config = dict(
    norm_eps=1e-06,
    init_std_o=0.00882,
    init_out_by_depth=True,
    optimizer='cautious_adamw',
    beta1=0.9,
    lr_head=0.00449,
    warmup_steps=381,
)
Each number is 500 + 40 x the weight over its row's rms, rounded and kept within 0 to 999. Layers, rows and columns count from 0. Numbers have three digits each. The size before them is the row's rms in percent of the matrix's.

# layer 3 MLP up, 1280x320, rms 0.0475, rows 830-916, columns 0-79
102:507352450466567486553570537504531434487537463479505477510447460485533497442523504527507504499478495449483494555511519465462495556495507492528486411541516483535427443534453474487503523498444477491459545540457388547484524491460513477598457488
105:529412587544488511536480506528473489401534534570503419548494576521529541479502525454510490470557487451488567480472572413550505504537486510457537433502469478527532468519515525623446407488483441444456509488487457495471500464484521504513458500
102:515450472532518551493448515515542574484506514582465512494483527529502537466538477495568493463479472484435497516535456521504566503553522442513507579445517595484507473490467481555463527443573534524550472452503509547463466510460445490563622548
098:417502457512506494544534538406529499436472458486445479534459476475483567510363479483469481500508508481551470503546458425509461497506520485468520440459470525527558512449530495514444494531466492489459473450529496476508448476520553571477452478
105:467502479432513494539502529458553456405472470487542516511546450554563540518519452381586507483472523483505540508449462454409495516565551481527482486449516497428497529535562536489472503540516510440502482524469532469487479521465559506481566576
096:496370537537506522556503514472470471491450496498498464513482458521501523519491512523475479439459490533503479483451553471498482544518515530522532477468420526502498551496503442502429449457570553488567516522562521468514480508409468453519471542
094:527532546502577465482463478518542461500479563522463521502489486467539428390455476486491428442515532479529462518483381501521505498554517520541580467508543517591533413518409531472549470521537595419457529454449481472481492574501478512546508515
097:506404544467542560579469496469496486508494524505524470613460455494521535440486533486630487558496517441492462479565459496569514520521525524417489497498548487562473464510514453513506411499522553504495507497492474525543521510464505492539578506
100:481487606486557451496526473518543525440480494469494458514445521511478558404522560500459447538430439510435468519504518506555527476524526462581578530482444543500519526494483529527529524508455459444428411476443442547512449560490537545498564570
100:565470478460533452518523451471503502466471501580506526533529570496517500448504474493458536459508491475524443475496465492576485474544544464486608506553519493508494458475460439550516475468568477491474494544552457506419481521459496463524453491
106:508457507491499534490620470521458495354548574465542446491509505515554499483517477523541417452483470483455506475475526496534494482507492457577485515488524463533471505501567482538504523474548517490526470466476468460519479484530559585551539587
099:516425536529543537473569509509470529481490468439489474477539515476475529446496508457509474416499520449425437580555540473473518528546608438450542528500498495487472517482460464550501466433540504468502508524548502487456470456497559494509532526
102:470501477528560572581503521507476504451479494543532525537451541507514513509457465560524540449510532465439510441497505469533560538438536536561580530493468495470497529550489559435542436511480493428447520490522458521488486509470541503488554551
099:466445526536505500581465516479563487524459478555490523467511538620468502441513553452533484517544518477445485499528545498463554513589491436551492489472512509502421478457534519526550490438501478508450543522489483475563564438478450483563472559
103:539493396495470532506525518579542545456423503505497446495580549460479540544486502481470401450557480552521550536454403473516511429481543520534487444570496459516540516481471547527467539506551505554541436496536470621499469556547529483476530468
095:532442577433452599500482515456443456436518521459434467537452491506554439487493494406482456502459506505505498484464494492469541494487464449468485501409521529486495452488529515591454465530512434525537542425492466509462457479487444440494584463
095:458469467389459511501529528465558499409463506406462521494452498528566561496471416464520443476444512521529490594543433441475466594501484490481495562478564508394478453392457538549444496469540516451503491443465500502472509465470510555539581473
103:541501489500535519549512479481477475447482481446594467510482506470490516465437528494548537458480486488424478576464477480519508504503524489520431505536549466533521479514559506515480438493461507476550516466531452549460503491447458504488562466
098:493427559524542530556473520473427501503470541549563439534416475559536505494423510535544503487569444522460507461518582454518500553573483494524529543493478483498513573535517492466446469485471422468438545477570509576503502532513470579553558509
096:449500575553462472537515543520602493472480489476535510516501540513482573506546538460433500564500533552563511577482504519583483537496537477538460536506556512499514565509523456458499511481533546448494544496496522514574434468468439536565491496
102:545473562491477492508495525438520505474484439496474460549493531509516497460446552405498424440499491498461483473497546457449477470464579482460497443438500510528486504507557488552548477475513468431554462512527431527466512480493534522549495428
102:458409544510498530609473461567504514475483472585535509539419479518531548478491470526461502414516502495453561478515499509496511486451518524509469470454490519513490500484479520506401495431458556544584474537497391434478560461545471516512580469
099:543474519515508577471522491520526549479612538534447440548462528523519544429455537533570503515545497422478553525504477474458567498527496509510447483470465516517510477481498462504563415488530510428499441510560424444529495523504549470470430492
101:540446503436572557534547452492460478487575532604491473529515502567459557485486459504563512494555534506566459430528498460575558531525553484486500538568498503546426482528507503519461517445432485454549527545539439526546485546460498456540457543
104:483459473526542512523525479568473485422563469528535502516516450462517531444467428495445512535499438514499497531476491506456465554463536461493478498479490516452471521486499534514476538472511484540486516500462451468491487544478584486520476506
099:506473630459493478456498472519518555511451493475511482483486500585538528526474553448556465535503512530483513575488489452497549513573544495582546532491543452486483486448543583507489522533542463546497509530494468496502478488520499515613495503
097:489493570449524504458497477558554538458509480498457458561517506477521578428510529446501480550488527512549570529478508511579487540471521513504469488461480490492546521491553494488489433451436504434452448482491465500505502581482548487561539539
104:538478557503461548499492525581560505412470438534504483487504590520588482489431499421535510520522419468527558535506480461558499525566510480543477525504457488556421517501490473512502500460525488488549485452502467554503435431555500483580474553
090:553523533447426512469471538462493487456493545486462462495471509464436502463535501473492505568438498465536499508509536462441507535534490543472534479500516457574450446482450506551501504516510542517483544501489484554489475415538502448453458518
096:544377562502505555590537568484462467522494472495389460537538503535482517463440537501541429452490508490445550487476494464569563548555470479536536435401555556525492443509492477581518544467501521540578430472516467548445461507546476492460458510
125:517372520433490601547460579403445404462526539477546518510555455491435538499532523490421499550472494503491524461439502510431522445475503521494513455533542436535426479446438487572563517589458480516484494441504470514540500470549492464485493491
109:532485551487479438438497491534489524500512522489467461580450483453517510477517521539460466534444499520528487509419455474525533533548586537506555477528511497525486500498530471540552522472534421460451436437499474495515506432457563483558497565
099:514475513544517541467506541499451461425567480504603476511549486500426520478515479440446426494559538434532478496531498431542493472509484473464490452542493489496500495488508456458495474530481518408510516501472499576534454554462536464494524507
100:538464517445550483488455504488514456387503511562565477535567466512461474553510509494508494484492490493451524509536581454551536490525505524461564482594477491484533447561524552530521507575513542475390478485470513535479485461520579482515553557
096:504470502467498472533472530527529455449472510492484479503551557512526448512475538374464485514455519554493458625411545434504459489535555522463513507478484501495491460485535492490560553494517449491566538454533507488462454495511570423538506528
092:488466496527481621568458493503537495440537535511431496469465547523523510447553472509568423498493415490481570489524431441523526530531553515485504530438547520535443470451493485467481474473542525473514512525457490462442482465486543511501541585
103:521471585462449473451499520530538489499578531577491427560462477492476481486495541508497480474505488475491513453465442466530527518521582493538536454480477523507494488504476488533496536531544490499429504470519413478581466414473534483538421513
102:473493516477546468502566449549583560512511507535478468606461522484554515481527519455501486446474539537538457533464503425531499482534588528477466467495540521521516508470519569479527514509490468519494475433493512531601470482469585474560465433
108:514455491522506540487535465506487517493460481457576459556443509497539501517492489464552512490444526477437531455524549444499578448555538472495465463547482530528484508481517504479467468470444504472467524464529469400564495458513482497483467532
101:492527510486490491486502439531504526479473534490463508517480550499555538466513486488542416497552398454492494521494526478477521519555583461527584562409515537577554495393531508498451523529542505458556487491431483509468460504494484498471511548
099:507504520506481528555472518549464551469509490493509512498427446527464527542442512517514514499536509553476518484513499476560524574485475569504534507485467470520447532522531469426515479427530530529518524548562526539509454537507493485477587535
105:413475490470467481576506453538533435517496540488423515497453531586475497527557576479527497457522527542511509531515489459473553477485549456524557489473532495465534519474529543546465514442532513473513525441527416543584507513453463551513489528
107:487524531399499425476504522468498513438506417450517491526541399544503554558470471428518482444398517538498550493410471513458553479498499503513460477496512442487482460539503519484519461472574519536502427537552514558484519478476505548540527514
097:516519498489525427470525516509496490489589409451547522517577495494520426482463495472492479490486459467502586572465527488508529476494512486477444450528495524436426513549513556516450420542467441489523527506466460524483485521492534455506529472
103:498469541568442524465468465514472469500533499554542455507496498519524457530485446454529483422492486424514511507473493527556458493482524489465534493545551415486480574468496483520536482484435560499514478494480545522547489573513518510459487519
095:515484531554566480503531485477500540461540454479497499493560405488481425582512508532481540491515538526579460479495471477520540552481489555434473538474533470471489526549523516476440455574453507457477436432491455522473491485474563483518531491
107:511532567448560489454475493482582500397484558572529476559560528540476501444481435340494537499494517489520508471479472490491640464522502499483456469470452446451436436480515502498547446520501470465504482495489507463554460505494521425470536576
093:476359450512484558597494500446521441518444537507444501511444491566512507511516530502581468538525567465538500507472471442499494519549453550551490487402444484499497563511510524505452503449498548532474538501488472522505501568451418437482615579
102:520415491501493562457524554511520423480456425424516531527468423496555511409427462563524408438525558526472492503517479450447524527515536424513512524505536444429512526479498488607486487423436530501468540499432436425520471468525531509539527510
110:528501480479498543514523444521509538473497406461506508549478474468456539484487514512464484461542413460449451475490556514434493509495480536539433522430435500518530533470510581584476504496454490447541538531499467524522525513513549539523499451
096:532512449483519500524554525538479435475607480503559418490481549485566512529416452445600508530498478468475508457469455440541528479440487503495498482476441519481476539516532510531564510479497419507532459474487474487587453449467539534495483609
097:461442441508531531581631549463489490519490450507474484514475503473483500532446468523441516414496470517552443510515435519495539530476489552560533467543488493474539497435509443582435523407430480460533515519466501487484474471537529563485514508
091:480549497505499476517535495523532522487558486511480486522486464501570492492499385515493447460546499527467403594529431522549443477467476508478514503544509451555542473462464586513558537481556425525539476513550422500504503515478510498478526499
097:441471551498495547538486444446456451464504516536481538493505525579558449506495560485544521483430481537487509477513552521435475505513539468545482537485454514525488511542617529523534482429538505501495499593511521525508466512503531499554516505
104:411499514468458490538479485492509471471480460534453465505419404541531560527527512536526466501472520522511485491469499461535510515478488483524531515506514512517507506584534511453478500520518520530514453534567538471507489467428513476532508538
094:461514543455518502515576439537544484478491457528505501544555546554521544501529411455457374462487516562541515523468541499481498453484658499475431547461467497555530515422517499520465520525463480479437501480491523428591453516435534506510464492
101:546438460525528494520498506475527491528509507541470469554518549487576550434465547446509467409479490513499497635543502448493491536493543531488563438523492467511469509452476456482549498496492498506524493513432444483460491465463468594551486488
095:445497499528496543463569511455496505472523501506499414536518496551492580474507507489542498476569457475510519455477513497509471558486490479472468547509470425550455481481616439468526535447475563517499470525532430450467508468529574491525455512
104:486499545436496506497529495488476499482468529423463483556476449461509540481499458515411541516496528452506552457514588480525545518456542439421512493513527432448507485557528498536546414477465480511492503484598533507471505480492519473476601518
099:478417486491517505527576589470559479486478526453456480491505456514481526487541561436504420483387541561448464464460549459449466497539545430485505474458526527504491458475533537557478561516510579517501465469434476554501493489503487504476536483
098:494496535506497452467537455502536537468534457526507489506518501555495572502473511527467513396547423415581474553372516504474497519465508442441525511486495508474526473457570480473474503427483495485482562451474484502544498601446557540516507541
102:506521443490571493479544495489540543508546433597448511524550543578454491457526474453461477519550545551529508550372437473519523479521488466532432517459516439456460517470554530478436500480536457395491470409478508526547491497493545532507543496
098:500542497518516569492509533501502533496491538464435421489495571538510547593562503467504526519532527526437519508438445461505500512524543502502543574508545485480500451470458535479500474458488452470527524506484452472510496459531519549534521478
106:537449544507510494568531557486476493511555467507532480512541459529485450467464541480579438472510523482554496503505507523508547486466517432492551431494506502574436529469488525487539431461458520505495540471445484575535527499464494488557473513
104:478478538541492519497530504436540539417539440507464448562551483514467591532525528496481469481497537449501467471575567442536536550464539487482550504442450434524512519482499476526577505436565527466498412462474519519501519414491526573483546496
105:554511519458462482528481440521522455467556498490526485510485551564577511501574484511537372452482558474472519581515426458452486520512503523534477549460529476484455517460438539539427508527534537543502502493533453471479488496533481549507462437
105:573525505478475454515523454484461499509473525495436475508549600590527444429541571456546481467529435458509490496523524485542509545459479463498519555475541492538498433478520460572527439486455510511586483531540553475487515540489504503583494509
090:447454505500449482538480473476488457489471481495490475483479500551523493487467543449558521493446454515497455525485537472489516472524457515529524509426466473437480479508514453479553472473511493454490516472561488521579431471404523502479511579
098:455434465500455526575467500467488516427520469565373535493490481525452467540505549524470539397410500527573512496519486511493488489448491507549518475510473493494490503455487519481483515532500494517546500524532458558453506475482491537499497563
096:555497562453497484481477448536442554475465519472480458486471483455508453558564467510491484510402471475455508445456559455472539489507529546480437567484492501544552498492538483506502353485539465522460533496550519487457517476419468530543529464
098:491451452468532520515535483464512475489544541466504530526470518451460492498502482497474460486533544423458474477480518477563511493536523471498543470528471535436399416538558499588499520522561499510481531473462518519529555452438550425528521485
108:504472531526531541513510512518554483438463467490481485574405467540494564503541476394474492474455598535511470551442466489554462534479541528518463482455565491541491446463457500458512479450496544494559548500484497513490536491488465514436484467
102:466521533455484511489510492503547498473487520483400476519522472520472475493501537502557466481521517450487561494516518405482581395520490481501551478445510510479494507556539630502568468455534516474443405449481412467554570446485484531544536536
106:474478503486474475503546502529436576527513519486554435539524469437412462490467544532441491481495508485478503483516538479548511420468564591493531433536483516501493516495482502477544479409548534485554518488490405502471417466506568466535576484
100:504407475555486632557473472467457532470536466545486538524448507533519503477462542568496461521472451481501537487499565418466537521492504492455474536457482537491535564513537527510451484471488474482506557505572490539551548501529466448448517467
105:518490548473466443520540500521512492506527504506491504501559541478582466453482485503435462549552505498473460481454498489492569482533563495543543479479512478550506564489443487477435524473537483454534461487494432552472512520455478534502460536
112:559506494537491481499539499518461557486520538511513511524479412545523550533498516481488473548486471476561535516443452446507541427449513527492550507541535465480490524495497505478478486435531479505466463438544540481454529489443489497523555497
100:580518453465562500561601451516516558527418467502437540507492500460463475487496533529561497455515558492515565462474448492441527502454521557477473501538482476521441460437591540524487547489498507511457484554482489486518478528550529442552485603
103:582468450533491527552439529546442515457524472563499499519410458484515475466437500552435512448489494465428499595460503437454542500532522506446518465536431461537508534492570480553541470413484503533487511478534479516474484542515522478477483498
098:451526455481455438558455502522526573467475444510429459510483509557556514470558523463486525559502526499493527556422464446502511460568450513561536559507499478561529564521479530486509376474534515534493550501556535513489497472474498508449516572
094:532471494571532434516530545464483542414460473501480532520532494443545452488534471488446506489418484454536514571487514458508521467530602443423495456481496541578473474496561490470427422439437573537477506529445447519456431498494532494500496539
099:534477517481508448494514506457522455514392530483498467476569495557506511464444487518504466538524492538494527481458546462541620520541497470479533481537485552493550462453530500421533418465529510497560522440466490493456542448499534484553502479
100:477499500502557495501533462531566489431603504492517517557518484534420581494483494451464423562530540442496528528535479520550535522533507510488500457539525478515449488513519508586462441485446502487518570480506490577484495501524517517483487512
100:460467493439540591522488529471427491446531456564492473576508494509468453483525467533499551534579487531477458498523451495513477516416514530448536501464481489483512522534492523544459561585524512491524523547479485523506471455548514568466580483
093:506489593493488497525464482521442488418499485586496478525480439537505519498474499507454548539501469492445527459467550533469454521465490537478458455448473512501481569494583531489466549531527506542478545492530501490603479489434527492504552582
103:478501503498494507482496440532433476387495524495495510572498500534493547466478547534563523557587532535514599550537527465488562527557525523519501517532486474513526517507516535523500458426440548428524474533556418580487531516511527495578502491
093:469524558472445539457562466556436510475472484548486509519427434519446488457468530448461477467506577533535452605520482412461537523504506518503478479568532472498460481470549526463450500450471518528494513522463415591528478511479515516510581407
# layer 3 MLP down (transposed), 1280x320, rms 0.0534, rows 830-915, columns 0-79
098:463496517567472555536493526524492498519473461533595407534472489517536509490456518488509473491467512529475508500519515510510528516525478378518462448507523463504467553571489518444358514500458527462453520525535511540522515518489426448463451539
105:548490486433490520470421486596526484483445582514496505456570446555445521478537482493519421514550483531534489529528498554532471590539553499426547445546449465546454527483428552565514584534481520493514536532439522534520577529509458449522518517
106:530456493480435583460405450595497563537466528509478503495518442458502559473551509485505476474516443538543560505468447431482498512589520502492531556419547474478544474541539427530494496458510517497469479535524483559509458516539456536506515414
097:546427591402530554517552517483472458474447511466525499464499497548458522529577506504456457447476520547448519441537531444534596492543497485527515552501542481440479502489519504467607500486536487455483476474548507522509518548459475484542470513
096:491578528462531423487431463584553485486528477472509501473458497478524468470497540510491507431437530457542502504482524502454474466480478493504538479519534478505555579492515431485492450490483547425504575510539487464460530474458515491507521461
109:489521469543490461484475531454557489479490421499576539515589467474506510517497511529506475517549426473517478527469473475506528486525483514420492537466513553480501497535445494530452468482456599587518561549515500495492590479505387483483487515
105:524532517503516536535504560512416515494506505545451580501504494449502459482424512558485577508473523531547501527468519429558531514466490494441533511522532513534548481531588472524475538490512536524457551484520550397516489523530521521527498509
113:528523546493461509527485504459529505517513525550482547507482420466487502463483540465503466573519529516491477468541405523449485468578454498454516449528545505549489533439441461567491483479458490586503465530512512448549486560478482543505455465
104:465581536478528455469502422550602499443488504526506521402411447511514560578513501464512492433478516522513450484456489484508503527545447439477445541475463443503508504442551519454499519497542515480545443529539470484480545515477506569435515481
106:458523516480533522510577577462469478493433510532517567547519535452574514518555530465482535491439522588518482457539479470567539530513508478470477547542508521462436532558472494456495523536475511441533474475472451513430425492531549503539506486
100:510473511516467523501500523567530449499524542509483512456506476468571477577473534486480439547521482445496603488447503453556477516459421476512444501499518465474476521503527415576551541480511456538519461516447432418464489558519541490452509503
093:512544545533516465436513441478549588526458452531544492451480512520462566458475452522570487510430501525542529565478488528458465471549541503557540489471373509497545526520513498463551508512601539461558496579476550536484502477448505550557466571
098:495497483475511445516472479480504545488424462494440519508566408445515555518553506437470461501449519499431509491469460445379455445468490413459466463501491528506527554470458427532535488508502479504509514498527483484457551521501475529552510465
101:516523492419491518452477469557488454468499507548484450526448518453506518504472508508562510559447506519542546494463471438573499525518508524396469527515532496510486444466498476487507541537500466386525518493430500544496432463480485508483519443
103:528492482510527502490544508511504460466500543440505491531535499528559541511470566446547457457508517484556529565502471438473477470562496542552483454553518408517562532563505494508495519503534504459488488466531490444510530531594620464471589520
096:504516507498504519470482543525506454553544467516568470518553554464455402484511562572487541515469468441471514408484435484557554506560460535499431452506502549502564474499523480469493512579495480550487534572399517482530493539499458521456511479
090:474514599526527508453515409562464540477533478513527561478502505475450485573486513571467491412465486486471514473572519557527474484488519486491525501521487445528430561540525459491530460442462498589469484543491482486516528501478514483513457459
103:503493449458512488503459545506436474532524511476554455534445574521483530509499547470586473452498483513401449530521506464529490517447564493540503486498472482535499512487494482551464546430477523484527506491511509586485543459491503495483496512
097:526542502515499497465471493503510532482410446451488493540452527502557481564469519506546526503449477614560431550472541501488451523488475525532485571505529561509548529459529484485479476502452468562452552505467582539547464520416493559465474537
106:501476542502502529511503508569536533499494463522548523486457502511564629474543471472487515446495571503427527483440558495534534499512536465484519532409468450539494585527465466509522514473412479506477509445520513521520559558485408497545490486
106:460534482493561486550490566422529547438504497458404454434540523433545548507436558517512479526490536510486484518548564489447502458481491496513523493491525531552526554529546401448488542495477460520478481472520487486444414516504545474500441490
098:509479557548551454505564472514478508570529458452489504501507523516472503581564502468568530470564526539525427525532530508509529482500441475489459472470458549546477411501532543490487471540428539487500486531487497498507525553513475462505528584
095:459576585528472508506507507457557479472492493515488542418578478526511474565472580532449465515479490496516569426477530518518542559531454557488443529536508554446504464560488534489491619476488491483506505564495487488522496535518529478470521490
115:491543446467540442498523479488479482508491578528445561502549476524433504518409474507426448563473541544563579463506544493501514552509482427437531482513478551498473487515479493528494563518425493516511508459576377538527500500463509454454463486
083:487470500470500534459444484501506488521493468500524611563488529454547524425553496529526452519516493530522491467503532480512445534507484517523499514587481463480435511486504522554482482424511526557409584531434478440505495563518515476494485463
099:428558497583522490518463532437505503525488482516476554486479473495630482519559519511500552527505496533544493469517473484510525498485467505522430480548544573513482471518470546424487478494459569595551483564455538477514522467517545484476495514
090:506500538440529463451445490554502550510501529502500490476441489427443557459435517512528572534451574509516523523476613533545505506512492536468530581437473481416548489551521563532513500507458473564465476444504486520463451479533483450476525453
104:565512544510452588444419489616453466437466543483453519497531597464471509522455518480506519566487473497514466541424532501488460532483524525541453454500459465583470540570453488556500555481481468495536518480485547525510464481570431472520510489
071:543478457528510528491459514455458439477564501484511435517525521505440428485406480461486524517475515402461519476464564514459508521500485502474448456475429465575497511530484472478545443502528538548512551520525479537469448545584474507486515485
095:498485513522454559508453529515530560589420553534463492521515542473516521477532537562440519486480511467526437497476547546530508493485538504578515510473498527523532527520528512523510486492504501551463474479464518474500495515522494500518484482
066:500449455516507517561457559398426407418535523470520463469514495483398449526459415442507561485517407516522538488451469528497530519481500471539519492508478470486512528515499481451533499478534467525570447428542457519481479477497528434566519543
103:521510485578393444456478488510447478497483550532534494487584522502459473495447533477452408500431504451545571493522487544473485421488546443450529449545453523459537507518499490479537551470494442486499466495470495468527514476491500386573417552
096:475471546491492487520509532539578536519457496580402545472422491515496496464538551448546582480461577494462472523545494397495501521515507500521461473463496547519508508504521500484486485515466455487513526563513533454500597476488476522512518486
093:463578444443497522478518515471539471488440476444529530525552444501398486491511529556536432464455468489470503462539498585587437549539464568468530544511439480499500476504501502522475573538568514451548521538501544479476527477509533545546481480
104:490551504530489524459442494535454469470453536494470462480558531521524413545482486389491516537413451571552404495474524451529493580554508478475491517515514490457500487523501488488516540574513460489578514448485548487500521455505542459541521493
091:444531502499437536459483486542518528513491512505532524486551571419555473533446467486509423437442471527498523496503439524482536522501503516476512556587436495513498564531517491535495551552504528479502493530512568479422500504488454490494476433
089:523506519475418478445522529545505490415488532478570447476506540525452498441489542460496447503505464408511498462503463512537455455498474442491451463489408574502575408499506458469534536517508445523433465492492457437505462530455509435540486512
113:471522474500466541411526472529505533553481494567479540506447536519515500511488568517556505490482513507458499523522443548439567494477496466485461490521506466499454506484470457466429517476554526519546459523498472574452504492481533498435462473
094:524497424530516506454497529496500514534466490510520593486527437461533490591495511532479571505499420532476530556403502447558507425522470460480504495545512562506504474491475494486588531594455543480527485467426512535527513489555492541475484475
095:551529491494499407481464491497542515493410523499512497533474579540517555435501495467573507491537394403426490495487537509504530466563521487481538547448461523486521493517532503475523524546519528482541503492519452544460465562509529485524524575
093:446558434488489444482513481462498446510489520434495502466491534451513454535429469504495463541487441449510484556513510495481492506478506564480497473562508531457537469491491527549410522556541453582497482512492512408488513562522456517502482539
103:548550562464447552486446520551452454500461415554496536485505469460480566517526528470507475459434556561460526450511528477477480504506461551526480475467558478508557509557555547502520522496496474418435580461515441465573548529543548498470549401
098:514461512514499557503530495514548478587426462480467571471458464497544457491591487531523552489512526472385487511592477558534466494509441490481401501573462561514562479544547542535465563552491483521518504547449459436520485508592465558501481463
098:512462455513497524528539479509475499502500466465522523545518521519524502522486602501549493498525463537510490467445515426563489519464471470515482493542494515416518457495518488523453494477527508535505579530480506512492535520523533427523493587
099:466516536538530516483487482454507472473515552493567458449482534536548485564513394413498467560493522463503499440478474504590443451444509485476561452492579394432510494463433511530532465522436501489461455516403533422593571545582534527486463494
098:532470472520471523501481481471445505590484550503534449434476621521499562517530497499416412531513517486459520433523403488473585584473557491496507509427485459537472498483502553540495509492564457533515489524469512522514485485493548489555412466
106:552523491478535489450432538511533453448443442441453477523530514494548465487488552486461491507445454539503481504506519479480485436492514559531463509499537509562567491572492482538501516545508501479523518481495528489513456475512534494523598510
099:514474478543557564534457563506485523481559520567479502472492489530416502460505513460508535533535549511475529563460474439464523492492584491533578452503462449535552466503546440521447450484520521516467477491533491531484500502491438505530427474
101:533457508493469533547553495473486474505484488524579536470559484477486460441449514630461477434471520522531519454534534542477492515509469396467516520591499501523470508516427479521553539396499494589530538469520458507484503489420477505473481486
101:550504507444497508487457462529532531509525501517513491546549483512459490443490566390545490566485497476477462523482551473469511511535498478497511453460413501500541475460534475512430498549440502451556532489451497558550485539547524558486476469
100:505516539466502494461571473530482553413547530495567418531498495523492562570486482507437481485506526444452468426455464502523513512450549421442531464498482505438482484476556472555451550439455540536503544510507514488515464523475518493466444496
107:535408485520479473540515520507448447537570531501545461527486592420473434533495529518517447530521447484536476463479429526441477464476545421555557459505533477484436559492514490568572558425497456477532500472556539500477535461483458501512481484
098:518542500463564520516525585560494434535502471515552503489498486490516471489469493490514439442529464548552494507516494468546520533518483497450471509512482472482522461509498522402482547552509457508539563510492527460538484462527568515468485523
098:509478477494512427471461492588489479523462447510587535462508461511494551516538504504505426555542534457557516479518481476495522554481526481425522537463490510451535540458495586554519511472466483484482502567417425549538524489463462438507578515
111:531492499482496457480552518546487510534553540523555500459550482513471551507481530455487486483548468453468504462479514528481629451537460474444493544404443518457514479463505473503432494507507520519528445569499513528462540476460398468516535526
098:488539511494544476550493526445581512474562578422465578558550529480532474517574499501502545542546492464440576486535506500524476458480527462467473495566533473458541486511495435568508461502435529550495501497540481460472493494505465499563534439
105:526528415475510520482477458500523467482509537520512448474521509548545498541476486474496522484549554613535433542512466431479531489450523483482558508543489444537415617479467506476481524458531478545579519503464488522465466534476470489539547482
090:480475540447448458470519578433484458471533536510498547528480473518427472583517580439482527457489421490507507505409521446479469455455463419529521487528485498447531522513553426567553494506534541487480418502472498419442478515484453543575468530
102:470489443537477502514498562437512530483518514457410540511507509556533483517457527504516501540496554449534526538470531497490575464459411432530550452543484498402549519502419472549442499499497511467521505478534471516523588529502505554539518536
110:533479453488525418518582546427551500472508499467519479503516488455531486531448479440427464566536558564507483453465492488482486518404508457462588470466531466532501489511538522499552564501477581488544495417431543460470496508479539461499520482
096:438523466488487507453414495534492510476573485440549473451456449495531479470484405553480497505472568474502534532581519483422490522466461510407539508507540566513479479518510499493532518465517502528432537489575493447504528525465498507500465517
092:547510496487501541453556464538476494535526458458485549530521492484533460494518472490496483539502484477498447467464485515502524547558412410546468477530519479506476508500434505513444510512516476502502541492531479468495471546542508485508479530
099:476488522555489532515484491488511558493476473541447430418441557453477529515532492471456471455558480506473493483476464457504512471502523512518558500474537498503513518491485530528486490518463435481521488618409493521510565481493490465510541491
109:542511470506504493499552515484521531526587522520500467552515432455471497485517504518561517495570492532541453499426532549560502558494528563509499475537415457543478533544445488526472575506483545497443473479489561546419506501561537493503561486
102:491485530562485454506553480484524471501481503558547533526474504557427514495575495502524470510494509516472555563464521501459547532491482458529584499492559490553448502451472468502494454479527443463439513497530529454596501427519474403488458448
107:609509504438556441464534499548486510522551576448496471470477579504476533473534557514463447514564531482523480512466545413430506494427429524540497498495570525482513477515403502483435436480487530516489454490506494482505482434519549549465467485
101:498556421532510485456538517541522559500579511430524473452508523504520508506571463526466495467485474469560473445472562561496458456454457439520515522420473466509497481454493463526508420565480517489499545514519506466451566570413475535452545486
105:487452525489515488491490576471463496471473501576462527528546464491499572473505371473479482499508462579489440469478455517511555499436453495439519557403466564455460552465545570408539478510487468506517525499491475554524501515483499496453534449
098:499461510556508500449529453484481519483573546550434545499496522519497481499528518512463494451517454503604441514513485540524407521545521469482544473502549580560550474469505567555494543475442495509520493457487483538476480492551478497503494515
094:471422550520534501556483534488481556534549509473560504397441450502436502538478405492495495495467550500419442481526405527504485501514494501405456508379480417559484490469552549476466456483508555520458488478482485458558502486454539445536468537
112:511496523510518539500509518442545437479552499403589509434516501493508523537571473528441480559553523536434518495529478480477516467535455504468534465492550457535511509509510461525562538520492540542530517476493493490500434539551543442553489467
131:492554582362634553389433515530577565550514463536482521504532522467410559499469535514486548492451496612535526504495528442511540461550383527508505489501493498508509514470560501454482455477539463530519478501503492590512473462487553504558495477
099:535595497507405465514555446484450501449523495514579505515488457563422571510573496531521484485509477495501493496539547466504484515514517459525527507486487495521466522495474437513572506457519462503507484471492463414555472499485428534457413465
101:412593440539505480502478475454536511537458482478535455394575543416423564532475528548574565543497528448528486456468492513470505486462517552498549507461539485437495464540467477387536474519563538517470551501510531507513455487498534514448562532
101:482436541545494544511521472444501484452492512573535531515511473467580525438502519534447524563531433476499492416447584548576478512595591495537486485574468447457541545512470540561475482511462508530521518457478534583479470527521464515554517485
101:488550475469539470484476464534467470416602514479465446485529558443552482515473486528435463543509532499503543533591508533486500465492515591523519397539426464548485480478474404546435444445523500569489506564461466380481469486474483507455454456
111:449538456514517439510496577441484575479511532532485500573477550437512557472487467563452526521443488549504582492567493437494507464486425471483536508516505576459510501460522597432495470456519554491528521555479514507476504513574505416476498456
095:576576498566456539494513500509539542586525458538465493468498557494400470554501529542427515476515588513533451420530523468531538491479565514519459507530554454495459534500523452495554517527536515437485544533415454482571513451488512479484517467
105:609545478534521517477477526534488481447486528439484496502469466424559487524485477488479501525480505532445508500494547469543474521544568507470501488558392413456535508546475514490496506521436539481485526514472462532480470601504502478511530446
089:502432526439522534508483529493421481488573512457531484447481546531439467539447525470492518412458512493494502492443619505500467474466467446548446515532543530540438496483489521549535534506465473449505521462506505496488504479493481538567464492
095:451494503584556497514516520474561516505523447478453552558540460565568511516529565544526551470495463469450455520458520543523482487443533494461448511449445514462474479549526507392455427454420496563430556511511550495524523507585533565459474539
098:477456507558456502536526506428527469544463442578451479397504551524495488614465512419494461488562474490472494471511502514446492455529475430489495521460494565575523502489457510516515489527487456573537590445593524462467537386539474543491418476
101:500546495489448513467530490547450543502465493540498532536534561534493585432530451462518553503480550501504436507512527511464452497532502456464439469502502518494426476555464464480536487495516569488516617594402564520561551593467477562570434445
095:494540549545503489498466521558469508514482545521482466518476489496502548478437594461477549506461408514556524459536562440526541444505416524510451489501556438525499563604464406530503524504539490505495502466461558497493536448497476487436530499
092:495488475459535509494542518513456506478468548485461469492502514497530485514474430458501457531553467523502487561487536526589474525471582563493488531555479523519494496485444514492470536578479530519576430515465473563527439462495460460536477516
112:469503487444488496490435506534465467471498446434484525440485516464475521461431544478524469568537610520544512516471494546470490504519464508445569545429473434470510496569573494489440534508453471513456466523494473498485509431448482540537516444